{"n_head": 3, "d_mlp": 768, "vocab_size": 8192, "qk_norm": true, "attn_scale": 0.177, "tie_embeddings": false, "init_std_qkv": 0.0347, "init_std_o": 0.0, "init_std_up": 0.0347, "lr": 0.0024, "beta1": 0.9, "schedule": "cos", "seq_len": 2048, "steps": 4435, "dataset": "wikipedia_en"}
Each number is 50 + 15 x the weight over its row's rms, rounded and kept within 0 to 99. Layers, rows and columns count from 0. The size before them is the row's rms in percent of the matrix's.

# down: layer 7 MLP down (transposed), 768x192, rms 0.0672, rows 149-154, columns 0-191
# gate: layer 7 MLP gate, 768x192, rms 0.0667, rows 150-155, columns 0-191
# up: layer 7 MLP up, 768x192, rms 0.0635, rows 150-154, columns 0-191
down149 101:45 80 57 17 79 42 59 75 67 65 52 45 37 56 49 35 49 50 39 38 25 63 51 29 34 36 47 38 60 53 50 42 69 43 28 71 55 56 39 41 63 49 52 53 47 65 63 56 47 42 54 33 49 27 39 32 71 70 51 65 34 92 50 45 48 33 34 32 29 38 50 31 34 52 53 52 29 49 60 62 88 51 80 49 12 49 60 67 45 45 93 22 54 49 44 16 45 49 77 51 46 65 59 61 50 74 38 50 48 35 73 58 27 09 32 58 82 31 46 51 49 37 73 42 44 27 50 43 68 46 26 58 45 72 46 40 43 29 51 51 48 63 41 40 52 33 50 49 47 51 53 63 64 41 63 43 67 45 79 38 44 52 61 48 55 48 59 45 52 47 55 28 61 62 47 28 78 62 48 51 40 41 62 53 36 28 19 53 69 70 68 31
gate150 091:56 48 50 36 53 35 37 47 51 42 54 44 72 58 44 71 55 45 31 50 43 50 23 77 47 28 66 42 54 38 75 56 50 47 54 47 40 31 45 25 71 82 65 82 65 46 54 58 65 31 08 45 46 81 37 42 40 39 23 74 75 45 64 15 33 63 68 58 75 52 62 40 63 41 45 48 38 51 70 19 69 52 44 59 77 64 63 37 43 05 44 32 56 68 62 46 76 41 38 27 52 68 44 58 25 54 28 40 48 47 46 49 51 56 35 49 65 44 36 46 45 76 51 74 49 53 40 66 25 50 75 48 65 18 67 45 53 55 52 53 53 55 53 38 37 56 48 45 74 47 62 33 45 75 43 48 11 79 53 48 62 35 39 42 37 68 24 47 56 40 58 58 61 48 62 33 41 64 74 46 72 37 42 33 40 30 57 43 58 34 53 40
up150 095:48 59 49 52 60 44 47 35 24 69 34 49 60 43 62 56 58 37 51 33 43 68 32 55 62 36 42 40 29 59 53 60 50 79 37 47 36 29 46 67 33 56 61 28 38 72 64 35 35 58 28 53 38 24 40 69 34 44 60 70 58 46 73 39 50 60 19 63 51 50 54 32 28 28 63 61 99 31 51 49 50 74 59 57 64 41 45 47 59 45 66 53 44 60 53 29 57 52 43 19 28 70 49 47 61 55 53 57 42 51 30 43 62 49 78 30 25 54 41 64 64 26 48 33 55 46 36 35 37 43 56 54 68 53 69 66 38 60 60 58 50 30 86 47 58 46 02 44 74 44 54 30 37 54 70 43 37 50 32 71 78 27 42 33 60 63 70 57 69 79 43 54 28 52 33 49 27 82 59 45 40 40 60 67 30 51 33 64 41 44 55 17
down150 099:63 49 73 44 46 36 32 46 46 84 52 45 55 44 33 69 40 35 58 48 28 40 26 51 56 60 52 42 32 57 43 35 42 56 48 44 38 65 75 70 59 50 41 51 44 81 71 46 43 44 37 26 28 39 78 39 62 60 44 78 33 38 52 31 66 33 61 52 54 34 59 46 73 46 53 55 83 31 36 65 40 66 52 61 32 56 39 60 70 77 55 77 49 39 53 45 47 49 21 52 23 58 69 98 33 38 94 52 68 50 48 66 56 59 57 37 21 47 53 51 54 52 58 40 43 46 47 20 43 42 53 31 44 54 49 35 52 58 53 36 49 43 38 42 47 50 50 22 71 50 46 16 66 62 42 78 84 67 72 72 54 67 61 32 68 52 83 55 58 37 50 43 60 37 33 51 50 43 55 41 59 59 47 69 34 66 21 39 62 61 61 16
gate151 099:53 61 49 55 54 19 39 90 27 65 47 40 32 58 49 32 74 62 51 62 74 39 68 64 69 73 43 78 48 43 38 26 53 48 54 44 20 14 63 45 53 71 50 49 58 51 52 43 63 36 51 58 43 53 58 77 70 67 34 37 61 53 11 39 38 49 49 58 81 46 27 44 56 44 56 53 28 64 43 35 43 34 37 55 42 38 36 70 33 60 43 71 46 54 61 41 41 57 34 38 48 42 37 44 63 52 51 54 58 73 40 59 55 44 22 70 38 83 32 62 27 64 58 75 29 44 46 73 53 42 51 51 33 50 60 23 61 47 47 84 46 55 61 64 40 57 38 49 63 30 68 80 83 63 39 53 56 42 61 59 54 49 56 53 52 68 55 54 40 92 59 63 21 52 51 31 58 13 54 63 37 53 19 51 49 51 50 31 58 61 66 24
up151 097:36 48 52 60 53 66 47 76 27 72 29 32 58 49 34 40 41 54 50 48 76 29 60 53 29 36 49 40 28 37 54 66 67 74 55 58 59 51 75 52 42 42 40 66 28 41 51 38 61 76 48 32 22 49 74 45 54 59 34 64 37 47 48 51 87 42 47 54 41 46 52 50 68 29 47 46 52 43 66 77 52 30 46 71 65 41 52 65 35 47 30 37 52 62 58 65 29 27 50 34 36 27 49 49 24 31 38 42 56 94 37 77 51 45 67 67 23 38 41 52 26 48 85 55 52 67 22 61 47 36 45 45 47 27 12 40 46 45 59 47 52 46 55 59 57 34 33 60 11 60 60 50 44 53 32 59 65 44 12 54 44 51 65 43 24 57 74 64 63 77 32 45 44 77 58 65 58 45 36 52 59 55 56 42 67 52 37 64 84 41 35 42
down151 100:34 52 48 21 37 81 48 73 62 36 56 49 55 40 58 44 53 67 52 43 41 42 29 48 51 61 47 58 35 70 47 76 53 38 59 14 78 27 52 60 51 35 30 32 47 82 66 38 59 41 42 46 45 48 43 52 41 43 74 62 28 80 55 40 38 46 51 72 43 43 47 79 56 39 40 55 30 47 59 72 43 50 44 54 66 52 64 50 56 59 48 51 56 15 46 78 41 55 47 34 44 47 49 37 58 41 31 58 45 62 42 64 69 43 57 74 57 55 58 20 83 30 45 70 65 56 62 11 45 27 59 38 58 37 32 77 53 82 63 22 82 60 25 67 34 51 42 64 51 48 58 81 33 51 52 40 31 62 55 53 69 87 62 64 62 43 66 41 49 30 62 32 79 54 48 38 36 50 38 51 45 58 51 52 69 60 85 24 40 54 50 36
gate152 104:65 55 63 72 23 56 63 06 62 31 50 63 43 06 23 71 61 59 69 27 26 39 46 49 21 58 47 48 37 20 34 43 60 52 54 66 69 10 59 29 40 80 48 56 52 42 39 59 53 69 46 69 49 57 47 34 33 38 74 48 48 49 57 47 63 47 45 56 36 70 39 27 87 52 41 43 43 49 54 31 67 68 59 57 45 73 52 45 54 45 19 47 35 56 48 50 49 47 53 64 52 73 59 66 59 29 48 62 42 39 26 43 58 47 80 57 43 54 78 41 34 52 67 53 70 67 40 52 67 55 58 49 72 63 44 60 42 61 35 46 40 72 33 38 51 46 16 29 68 67 39 58 45 45 46 68 51 85 18 30 50 65 52 41 64 76 49 49 51 41 61 51 67 69 39 64 45 58 55 35 63 81 47 34 65 32 50 36 60 46 67 46
up152 105:64 47 22 33 43 72 57 61 41 78 27 60 31 42 41 56 44 54 47 39 53 50 74 39 61 31 54 51 88 48 61 73 37 47 37 52 55 54 88 34 51 58 57 49 28 40 40 46 58 43 61 60 59 33 43 65 67 55 71 60 57 50 22 41 45 53 55 63 37 46 33 77 34 50 67 53 44 50 56 32 24 71 38 15 33 68 61 81 70 65 52 56 59 21 54 40 49 52 52 67 66 69 42 56 19 44 73 66 40 46 29 33 26 56 38 37 40 73 66 58 48 48 48 29 12 29 57 57 34 47 56 43 35 25 73 67 65 34 50 34 75 29 51 52 25 75 54 59 52 66 41 66 54 63 48 49 53 45 47 49 47 05 36 26 35 55 30 80 48 55 62 53 48 36 58 55 52 46 29 58 37 86 62 48 41 59 52 68 60 39 48 38
down152 111:54 41 41 34 49 61 50 68 52 75 53 47 59 65 71 61 46 41 28 57 53 45 68 44 74 30 57 40 58 61 60 66 33 35 69 37 50 44 19 64 59 38 31 23 30 25 45 49 53 75 64 59 37 60 71 54 53 61 46 39 45 57 43 62 61 47 54 46 43 45 73 61 48 42 56 49 21 41 56 59 00 85 35 55 31 63 54 78 63 53 49 30 49 14 39 43 71 62 73 37 47 43 11 44 35 37 55 41 31 27 40 49 47 47 62 65 55 52 73 46 67 45 51 32 21 48 57 24 41 53 27 39 63 40 56 49 55 58 44 24 61 42 53 39 29 65 54 31 50 52 48 43 78 17 52 46 56 42 50 84 21 70 47 36 39 47 49 69 40 49 52 59 38 47 32 62 18 43 48 49 44 53 50 63 40 99 55 45 58 54 61 39
gate153 107:31 49 36 35 61 06 50 23 47 48 12 25 23 80 50 51 38 54 23 68 43 59 47 46 60 63 55 67 40 33 36 56 40 50 24 86 44 46 46 34 62 46 67 43 68 63 37 50 50 51 43 44 31 42 39 70 43 24 54 56 55 36 39 43 51 53 53 57 63 62 51 40 39 47 45 40 56 47 69 59 55 52 42 41 15 41 58 57 53 67 76 44 46 49 50 80 70 72 43 41 52 41 42 42 54 46 03 64 44 66 64 61 67 76 67 60 69 32 52 56 43 73 38 58 69 51 45 62 57 53 62 45 80 43 36 46 61 55 82 85 72 60 81 19 57 52 56 68 63 52 50 29 45 43 70 60 59 55 55 60 49 54 79 46 70 45 82 34 61 53 47 70 63 81 49 46 28 48 51 51 46 61 38 49 78 44 53 52 50 70 41 22
up153 103:52 64 56 66 42 49 48 72 50 43 54 63 52 56 28 88 43 59 49 54 50 46 41 33 57 67 63 81 22 42 45 61 42 68 62 68 43 65 48 66 48 41 37 43 32 32 47 48 42 47 58 67 75 60 45 50 50 37 41 49 39 42 62 52 84 40 62 51 53 47 58 56 60 68 57 77 44 79 27 76 27 50 70 35 38 38 61 82 31 74 70 05 47 42 46 51 54 62 51 46 29 43 37 58 65 42 66 34 72 39 30 45 81 50 35 36 49 78 47 72 42 25 57 51 62 49 41 48 43 37 56 42 31 69 29 53 45 64 49 43 51 60 36 54 53 44 70 31 42 30 63 71 51 47 20 45 42 26 26 43 39 40 44 22 95 99 53 57 60 60 41 42 60 62 71 39 42 61 45 56 45 48 46 52 87 33 31 73 54 50 51 55
down153 102:31 62 57 39 29 54 62 24 48 54 47 53 31 58 53 44 38 36 60 58 40 49 62 62 58 81 38 39 33 56 43 42 59 50 55 54 52 59 35 45 44 50 89 75 57 49 54 50 44 40 50 20 63 65 43 81 23 38 64 71 52 56 36 73 58 68 50 49 55 53 47 49 47 33 48 42 42 49 59 37 58 32 38 32 69 60 63 53 46 49 39 54 65 50 31 54 71 60 46 45 57 10 30 61 59 56 33 52 65 53 28 42 62 55 25 53 79 19 51 35 65 80 69 37 50 64 46 52 45 43 43 51 46 45 35 70 54 38 83 99 54 67 69 49 44 56 45 77 51 54 38 66 42 59 64 33 46 67 18 68 79 51 66 34 68 13 62 51 64 75 46 54 40 44 60 34 56 52 51 33 22 26 72 41 70 36 70 71 51 40 45 50
gate154 095:73 81 33 49 55 72 60 54 49 55 49 44 91 39 41 69 56 38 59 37 44 57 47 28 55 60 39 48 64 58 72 49 45 52 42 46 71 38 57 39 43 91 63 72 78 27 52 42 58 31 51 49 43 54 68 51 61 34 63 40 43 37 59 33 47 45 51 41 39 33 63 49 35 44 62 44 23 68 54 50 26 62 45 57 51 82 49 41 64 69 37 62 63 47 48 27 45 64 76 55 56 64 74 53 63 42 86 52 31 33 32 73 25 63 22 38 33 54 42 64 41 36 58 49 34 51 60 11 43 51 38 59 56 69 68 71 66 50 32 23 71 69 43 36 21 56 53 56 48 54 58 79 65 47 51 36 53 23 50 18 58 82 70 44 34 77 36 51 42 51 60 39 72 52 37 50 43 80 60 38 27 44 47 39 57 24 52 72 54 45 57 36
up154 097:75 56 35 54 59 64 88 45 61 03 60 50 42 38 61 84 45 49 43 30 63 54 63 56 75 65 32 84 65 45 51 31 60 58 46 75 64 47 35 48 49 68 62 68 61 50 62 52 37 52 38 65 54 79 69 51 73 66 49 66 44 47 74 38 74 38 64 33 47 54 73 30 83 52 55 49 49 64 63 68 51 65 74 27 47 68 61 50 67 57 25 55 80 50 43 47 48 68 46 46 71 56 63 47 35 40 72 64 54 70 52 45 48 72 35 58 63 41 62 12 53 44 56 36 50 42 40 60 56 60 63 28 76 56 34 51 43 48 43 66 66 68 11 48 33 44 42 44 54 63 33 53 31 52 72 44 61 43 49 22 54 45 72 26 53 44 33 42 69 32 56 45 85 64 54 42 27 67 54 45 64 49 31 54 70 42 37 47 35 42 28 46
down154 101:36 75 50 53 59 50 52 78 48 95 39 61 31 73 58 33 53 49 78 62 45 58 78 68 10 51 50 44 62 43 62 78 43 61 53 56 41 45 55 43 48 38 60 32 29 45 49 52 66 35 55 69 50 27 50 43 67 46 47 23 49 75 72 66 39 42 44 64 24 60 66 54 14 48 41 47 48 29 52 24 73 66 53 20 50 59 42 47 40 11 56 49 56 49 69 55 34 57 55 45 34 20 45 49 50 82 35 40 31 55 41 46 35 68 48 37 50 55 60 43 57 44 48 47 32 25 58 45 28 64 37 54 45 70 61 62 52 51 57 39 48 52 57 39 52 60 59 66 42 58 48 57 87 99 46 63 48 43 74 46 16 48 32 31 45 51 51 81 48 67 61 87 40 37 57 66 66 41 54 47 44 58 27 52 35 48 67 46 40 64 64 44
gate155 099:48 64 55 52 26 25 27 35 58 40 57 73 51 30 55 79 50 43 54 59 62 40 58 43 54 44 46 19 61 40 45 60 42 41 41 57 54 66 60 46 28 42 64 48 40 80 66 47 58 60 83 44 19 52 33 66 44 36 42 40 43 53 55 65 58 48 64 23 09 52 80 62 58 55 38 77 44 31 73 40 28 60 55 82 63 88 64 59 49 46 63 74 50 68 37 73 45 60 56 46 43 18 69 39 57 45 39 42 42 67 60 53 36 35 53 48 43 55 31 38 33 76 60 76 42 53 41 49 23 49 64 30 49 69 61 23 52 57 30 35 25 33 24 38 47 49 52 65 49 34 57 50 69 53 67 36 68 37 57 48 72 28 74 55 37 39 47 76 55 55 57 42 49 29 76 47 36 39 49 54 57 68 32 26 55 37 47 82 62 45 24 33